From a checkpoint of a small transformer trained on Wikipedia.
Training: a variant of Muon for these matrices, 132M tokens.
Each number is 128 + 32 x the weight over its row's rms, rounded and kept within 0 to 255. Layers, rows and columns count from 0. Numbers have three digits each. The size before them is the row's rms in percent of the matrix's.

# down: layer 2 MLP down (transposed), 448x160, rms 0.0642, rows 2-15, columns 0-159
# gate: layer 2 MLP gate, 448x160, rms 0.101, rows 3-15, columns 0-159
# up: layer 2 MLP up, 448x160, rms 0.102, rows 3-15, columns 0-159
down2 109:089129210120121117092079102138198157156097181102139177071098145097127146136121097194149114149146112143136120116063155088164092123162159139144134098086158142171123143089152141139131124151123124145088080132184090137145116039107184134064179095146125121113160141086110130187105105096146144136134021135138131135094167059065134101128167175147141114131091080133073122075146114111121153123108129126124094148123092119136143064126080107103134137082117100085094185123138163110131138113095169
gate3 102:058129142150138142103079139166157078135135091185184126069150171116167126140130162121135134098112115095089154139100165168144151115134140124069154075126154094147093098118108154089157169136063131114055072167123082115132112164145096180081073151107063131136106161114171145142112159172198143153123092083113114132202133149137188152106142096137161146161132145121123159114110095107089124101136187096204182108136137122071134080096197126124105088139120134130090067111129144175096128154135115
up3 099:106179121169189083126098095152135080160118097194182077068106111146141143136066189112128130149140141107119123127122136123174142084140148133134107113127129100128176103144152157101093117138114100145086138159114137108137090143165091168123152126084093126127166139084119078096129147193171081144120096117119106128123093134190121150141167140107169123118121141103137107074089139114129166067109194100152125129077137176147107130115178194174087132113115099109131110141086089135112080255097153
down3 105:135154150091099059110114091074128158054116164107056138144120105121140143127155079121089169154145145170144120128126059134129099158100134156118111109159109134134150155152161146161102114148144131120115145112109191187135120100129149061187204118166162136116128178120099112131094104102095096137173174126171115170076131108140083163157073113165085099092152119119107080181110097201138163119075067112059135180162113132138144153157087143071139192130148129158163165136128137111163124063109105
gate4 099:154088067164148148169148136109101172120115182137172144117162171169104139149107147146116147159180111073104136178088061076094119101098152113135155171105153096146112091123088144120160137101114112125153131125159137066146143081099101107109152164091093076212119107147097128091135163085137148112108125185110184093085115148129160098060124156143136161093163116139140155117163174097099117175134155091142123139104197186169151134151126091127163134062146126192074187138063144098144139158177132
up4 094:162096157138196128140144092093113181164126190112143076110175152116129102175124137170130093157143132102112119149112130113082134126151134153152086140115167089128100073134115114115177144099155141090190143073132164089132109116154147097135181212099117084175102105102136110087187138148141121075097121175154157085148050118118104092143157179091090156169124066114112150156145147081139086177095155140141091147121145186161119110159123140129154111151143113229067165159090184120161143134116111
down4 101:118161146110089110054070152140101112104165066151128155136075117080106159115171098119134154063084112189130118057134155160178122098154086115150148107072080146147136155069145150124134099193121107129058145107143113135111119124085132095129082071180140157050119091066134143146129106106081120136137110086137064112138153101177159140139128106160148152140159120124172169146114096147122131083116091147112182074180101102056126154087144120126109114146143184098160079142167130175103141122117157
gate5 109:123106079131144151130122111115152163157111101088087159102154110147154162138080122130128129146136134093119101134112127060159107175144105141172103100089098108211133176151157086113083083126159172168076161088091113125086131105145188223154133114162097141125147068087107182107116092146135110146120098166117124088125111175106129160080109122140121155088145128063133202123190119129124123053152172133186130099134096132104130095139068153123093095129185095137088131155106108177085081153191097
up5 121:116143135124191128149091179111144160138150093124194128160102184096159086073123126063117115085103103149123153160148127076149104118123125157135123125180102149140113169102171115190074121136136162131067147115161122121109062083149136134113063155134126171078127111159103147117098158114150152153144130145158138112126141178127099166090141072077170077138080161130149101124062078155160110145156148113152157071079039162094124088096124117134121133160139158172192087149177175094145113160184098
down5 120:131079133119149161100109142115102135106143115136108146084081135047166157086147103099175098083138162208096124112132131114125105159139079087137131151165151138133152145106130119076170140109127116149114070119103117127039077082139117153149153034115158106112139113153110138074171107136158105098114123134060156118069068129108136167093159095191173101132154162124125108175139152136121119117063082239119092102157135129137149096076106119148159093102168102117112117161058148147122115124096137
gate6 103:162133198168064170122129074113099105147169115118114175099169088089138097157139179117091077072056115136135101133119120072102152084148088131137128164117095141152182126117159141147081088129120103170103115148179150078136073158129169206138086128119162152194111123114131146092119112160150088203166211096140108072111110106128139164171123128141147162125131096130153126120145120120125155146172073115116186106118131156105124104070127133095088121099128172044144156115123132125139085182148163
up6 099:125094103130106143140079064096136125202181148094095121140192108113115099125126202133146137118119049139124101159182101103121130103193132140132078130074054126148157106110138125182128131154130109187058199159107125142114098130095145197119109109066162076111126136123117125125134080163107086150086182118107153098137206143113151091158115104068144174140126144134150131121171153130131133135136106163148125135060109170152160119091134191108080143150093125078128088106152136101159074149128167
down6 099:080157135146152093143195153106152151036114142148144111098135138111119114036134079097155118141108149093201083128137073181115121171096138106125079165183159105096133163121125183138050134150157176093140091112123120136098107063112155095129185132129133137094162154094090168109165168151146136118115093191111171113135074100127106146135140098160124135154172135131121110092114123138148120094102113141161111053153108166136143114132125120131050118182183087130097104173058154165170155129116113
gate7 096:145128112146158160091135086091117113102134133054135134107184121146169115120143152110111110143142110066113127080119098123096078106068168145151147086083080122091103109055075117135076138119123083088157095115107099112148142079153057140178117171124160080162098138131201142121143113116132114147093134170159134129077179163066110100142156148126129091088095193102079124125168142166162060143121127199164138158089142154129150131098077127141180197146139091129137148133123132068132099074120177
up7 096:134161131098162213074102093137112170117122140124133083079143095119177104167116183131127140139104076105108126072081123109182120131054195122118154066125133141167106118078107115084166094165055149144150151067151100116120135078074109100167171116087171122127110134110169145180114126095117107157155066209183126144130105140083102138105114088125105133154112143101143124080136159116107077115141112141192125163161129164096150115174101142125195140123152095156118203131159155122114087148121112
down7 098:134083105102158092141126143153074109159110153142120116148166131187129142118169101148183161135159113126102142179130103156134130141145118076161123131147110132083138089120126102153190153129100127168121154151065152212137128151162178202123114133088088143064122092128123151163147182124123183160110116124105132086177140133156103133112104121100157155131166131166115066220095105117142126121166176089060113097152202117154118153068160127162055122079115156123119194057118074100125152120157133
gate8 105:097096142123143107132174135208157087044106174132166140153145146130169122150170138175140118116109099128096168121128152101063127152119068137126112054145103118163032153179112118113148117168151111133121161099087149159138127130152119109111164105124155169143109141124091121133087103111128152150166091145148183108092150121185139122148126194070179066083168168153062131148143135111153125146089108146084115067120174122170138174160158082133141114116185106171106169149109099070065116084117132
up8 104:125144088052175081151085129115116158107097126162131116123138084141127145161090162092141109151081164117086115105089143099033135108095082095165158085193114076131089160176138101105213103133154146102150157085148129080101149101141159102137126100128191160138138105137081126139122070133139153168130155155131121101055198114195134133144164147133208147122168105123128109130170127138087144178105125114159179136102132117144100168141150092140133094163140095122140198171132181090106133160140175
down8 100:096171164156087198142117118122157104150186094181108133107095154179089092157069121176097114130169108101172140127150136155184088059151181123097155194127111143098195151090156148124125109132102092131163152078137092177161107139120115130101098106081124115053137125117107094144162094136155119124111136130135066109160024057105097121101127123140088141150125102130162192129133116156168117117139201107168150176138087130120159095128157147135116112105119178170135086086128173141144163128120086
gate9 110:149136164064166128140149119123051108155075190147100158144174146152179139143094138108104088094112171049180106151092153129135127089156131164179155130126097160154108137092109139097103205187173131148149151119141099202087169118115142105121139167071113158069123163111145150094154133107124129112146161152158053134153119107128149118068147141126087070151135120140144122142071121140137144124127201130206087125162134099127142120101072153093115161145140118129127144110184046117119140179082149
up9 102:128103146183184090112113109176155126168116103139056208137120116152206138140114093092142191055091182164102090134105103099146184073150083130106092117125113124116129068108110162164146143122149108126086149160178088096099075141058134161119129149119140153127122105094121161179103113143209103142147151089146127154156168103175170101128143191072132125124141171140121125133165089145109117125126105117126154056105121113103163119114143111083147108103097148118149134141135150083044191155139159
down9 098:117153089095130167121178121099132157163118162079176101103064113075079145109191144148090064108146148162139157114172141152111113144112156148153144135111154106147118168173149095064115042129114159097098163053096095130134155125151143069064138104143116139107161134112108128126160148166116131188055125108111158152122107127120144143165080051148169120105125125116149120189102135109172112123147183110131115102166131157169085106145125134181107123169229124119104149119150161176177089074128115
gate10 096:077156114183120152146106122122180113116161081111166077130112085097143099116080087189131144134082181138112166126120132122103105106064139172121102091128087104109134083079034131119112134143121089111131112131133123143141150187137187081109113122084100139161136190144155067112149144101125135089117102164118146138153150086167101127173183115106213125107180153125132151113097124130096169079163097160128123144168106160123122112117131088119060201112153121125171091129017117169179127129130111
up10 088:178083122104109139092165130101091116171046156139122177102147145163097111112121159065156124135152130125167077130102115175132147124231126075100162178118159156124154169156208128106133109083119163125162182104157085139110136111147086191127131111153175168119120100132101222164146113167116093162152159115129131165117102123138162089100100166108087125091062115111129087116131088128157119146102135095139136083113148081142139151083130162082178082141114130115141157143182168057140101102111099
down10 097:079180149179088127147171132158234104114165090125133098140158068115158116131056149164115160102149116125100178138151124167097089096073165172164118119115111129129133104099074140147092135136110053105136088119135136103146134149106213108141155133133126126157161164122115085097130111079147172130140058123077174113109189126085124131149171088134143081116179177107149186156117108122138134117158148161117141155117096148130115072130158091132040192068131109098160127124111072149143140117112126
gate11 095:187120118145125154084093118139127130153102097148104144122154091106137119103175185103095105106183094165172147154129124160069144130139113100166142117127115188086107085130127157141110133160082131083083108163117108112119126099094150095090130087158154170131108141086125093131124119120129152142166166076136150173170183074086174096132136112059148136111143106125120163120159172097124101078116091175149161212078194139087103110126143093088096144054089140100044126154183134167072147059147115
up11 091:085132129116132070169150129142146072056146100093123111204105072117111120134111115121157173165088147061081099123121122111136148144167156135171107128143167165162124164092152158100110124139143161183137111055168139151115160162111086146163132152127148112120153164163147129108111153106075100126117099176135146053127106184190097168155096167153125117154158158161156142115058076141130120180148070080123125046127060123145150163093149089156110091162166073164132110147136129106137162179125093
down11 096:187091152147143105070085149167126145118087133119116107171143088084097035115199120142171121160123103085129083096144177133097177099133143122143107086126119182080118057115105213139088123158126148108127169110117115119113139085074120125119152112153094179159116110105183116117163099093160139177183186126148120174147144181146181089142118116131153140147168109142102144073127180087104080137070095105106130130093168123144098097066097094154097143129117096125096117161179151101088140087156129
gate12 090:184147115127137162072100155158129189156097134149144095120152151129075132133207085124160140120169115142143172095081132144099148114089136094106103100154185120147103082125070168098180102137144133099117109146117175081172115154126173138196176136187187151131128062072159100125100086113117093123077093167119187134148125147090079152150081097082169116199105163104164142104115194144079142076168089126141195091104118108119115082115115121143161088100137114091117127106142127131152160155147110
up12 122:129128131190169116158168132130160101112122128129144058111146145170137156122123138154118122133134142115125140097080058202142154096133122131124153158194097178171131068156094142164092134119140160115167122086093071137095179150092087125107118135176090090074113100141041139087149093115103103118101105135139103126110098070122200103170122115122149163121112120095114080135161116182187163122136122086105138092106111090192156157151126141211126123113127136053062120137079132153103155092198135
down12 113:126144097206159171166138114134163106111129150108138128126149122120163111125159160105087083112119082101121082098126096176143152083108084091145142162134128189172086082130145145147104116146092162120121156129114043114090132146131115149121130098106079089116130113123068152128130074128173092068137092140116162189109122046101138076138095084148178166169159139136088115124102153173127185156140176101099168074052083081162167143117157169135118057177119133076112147123140117118104186131164163
gate13 099:121122140121091092065084103154122118122132090102132097104081164073130132123118177170147119065210156086162118138135108086167100150100117154117126177149176133104179104100108059161192218087115160133080108132120075117109121139117138148130101115123186117154134155140148114199166132173122064113160124088191126083119126122122092107160098147110120151160162149101156088114165122133135107100209108131117149109142126153099145156186183176153116155134174099103082066101118078148140146101165151
up13 087:151180152155156084147149202159150105118135100136134111126177170180098069089129089146092136160067107115076182143169182118077091115104134143129175074085080060168097125167149168148107085188100154102155186061147154143129144153145149111182164112098124148125104085097057108105081088110150181175095086131092075124171128106169173101123160141090145145090151177153097157134094096134125136122130136116153126132095143151128163134097128109108140141104170162124185118127138081151103109126111086
down13 092:111030055094109084102110127119144146155147180108156157143094108128094174107143130186147127119137148112137064161085095138136179112071109150119086109179166147062100158071136147116111136128100172147178069120107128132128090139139102094125156111125094116190161111116154092163158135126132082103174162136127084203162112166126059118187110103138108139125112134107074133110138103113118139154156102113066133132180181105171079085102123135166057157152128129125099130122160078131174184165108113
gate14 105:123113144173124103058103135107155089149190193165104192050098124098128142135068128151123144116132102127119138148146146089169114132115081104129135055121196119150100144176137111110135148102133167087118095152107107142182162112115087131142110098138133173125174107153090121109109122203154121147176162143093123102085152173157194141098057137154073137137171216162073102145076109128137147103131136131096199136147178132142139132142122110093115143140141147142065158127103139186143080191130100
up14 099:111172163171152088097146086095127150147113181190115140114108100141153120122113192127164158105125117183181104118121074118146090178134140156101143143178168151128094115138149145121140121156129130108133086171139129104207103131105124131082161080149089152130138121168116095164131144090104140139151138087124146148104202144140150116117126106094188095069128149170158108121030103126127136084169184129070152118148193091087059142161161169099158100101140130121157175134131128184141093223163167
down14 100:177092100095096137165137125162112108100122114066132149119171123143118144148125093149124070165139160098129059109156109147088107065088106120136094117137086134126149144133103099145116118086151117169110200076121153130074088158118126131172136158149175108129134084075142123057096156143147081137067078099128128090157078089138053187142110154119142134150148087092131117134176089156111118179091094120198087139108097129153138120066084124198112151168174128114180082152162130088104146087069155
gate15 097:127124141167150178112114132120106078189094147118186165141119143119089162180108098071152049095098125069150158163137104153209129074152105177110145132110175155141195131122079121138115094141102116187148166152068136142143182129127091100126163166092155123130099183162126156083117116164150056100091180163135112092082143127151130099089129096125135148164117140120104102136101090117146115137180148097131128118105104123148104145168040093103077145172064140151157154110094187154111159138136165
up15 099:150126138110150091198162118177093115097124134171103127173080145179141124204171130129136087097158125115123133143103101080144162083127093103121072152126134116132135130151081078095150152168092129121107152163098169125096094067128083126110122157141140094097087110108136151133123107173140069148122144128129158127114147120180138054091112089095123097161161148089120138054144123102094122084125175083173136131151140125104061104157041141203086181129155137171138174144140159150152190155208120
down15 100:131154108149140127105120190127105124124174150113126099118143119125123153110116100150112171145133165147141115083159207175122130160137162098142146100114117127108080128123143166093107103097191075111133138132112107096116147171127172130166120093121130183101138165155110131168127140083109198107176126169120080130114115175119099173130150144161086193106111085160146117156139207182174128133084099132102113148123171088083213109156218152047172090146100138122090145139113063113073090137054122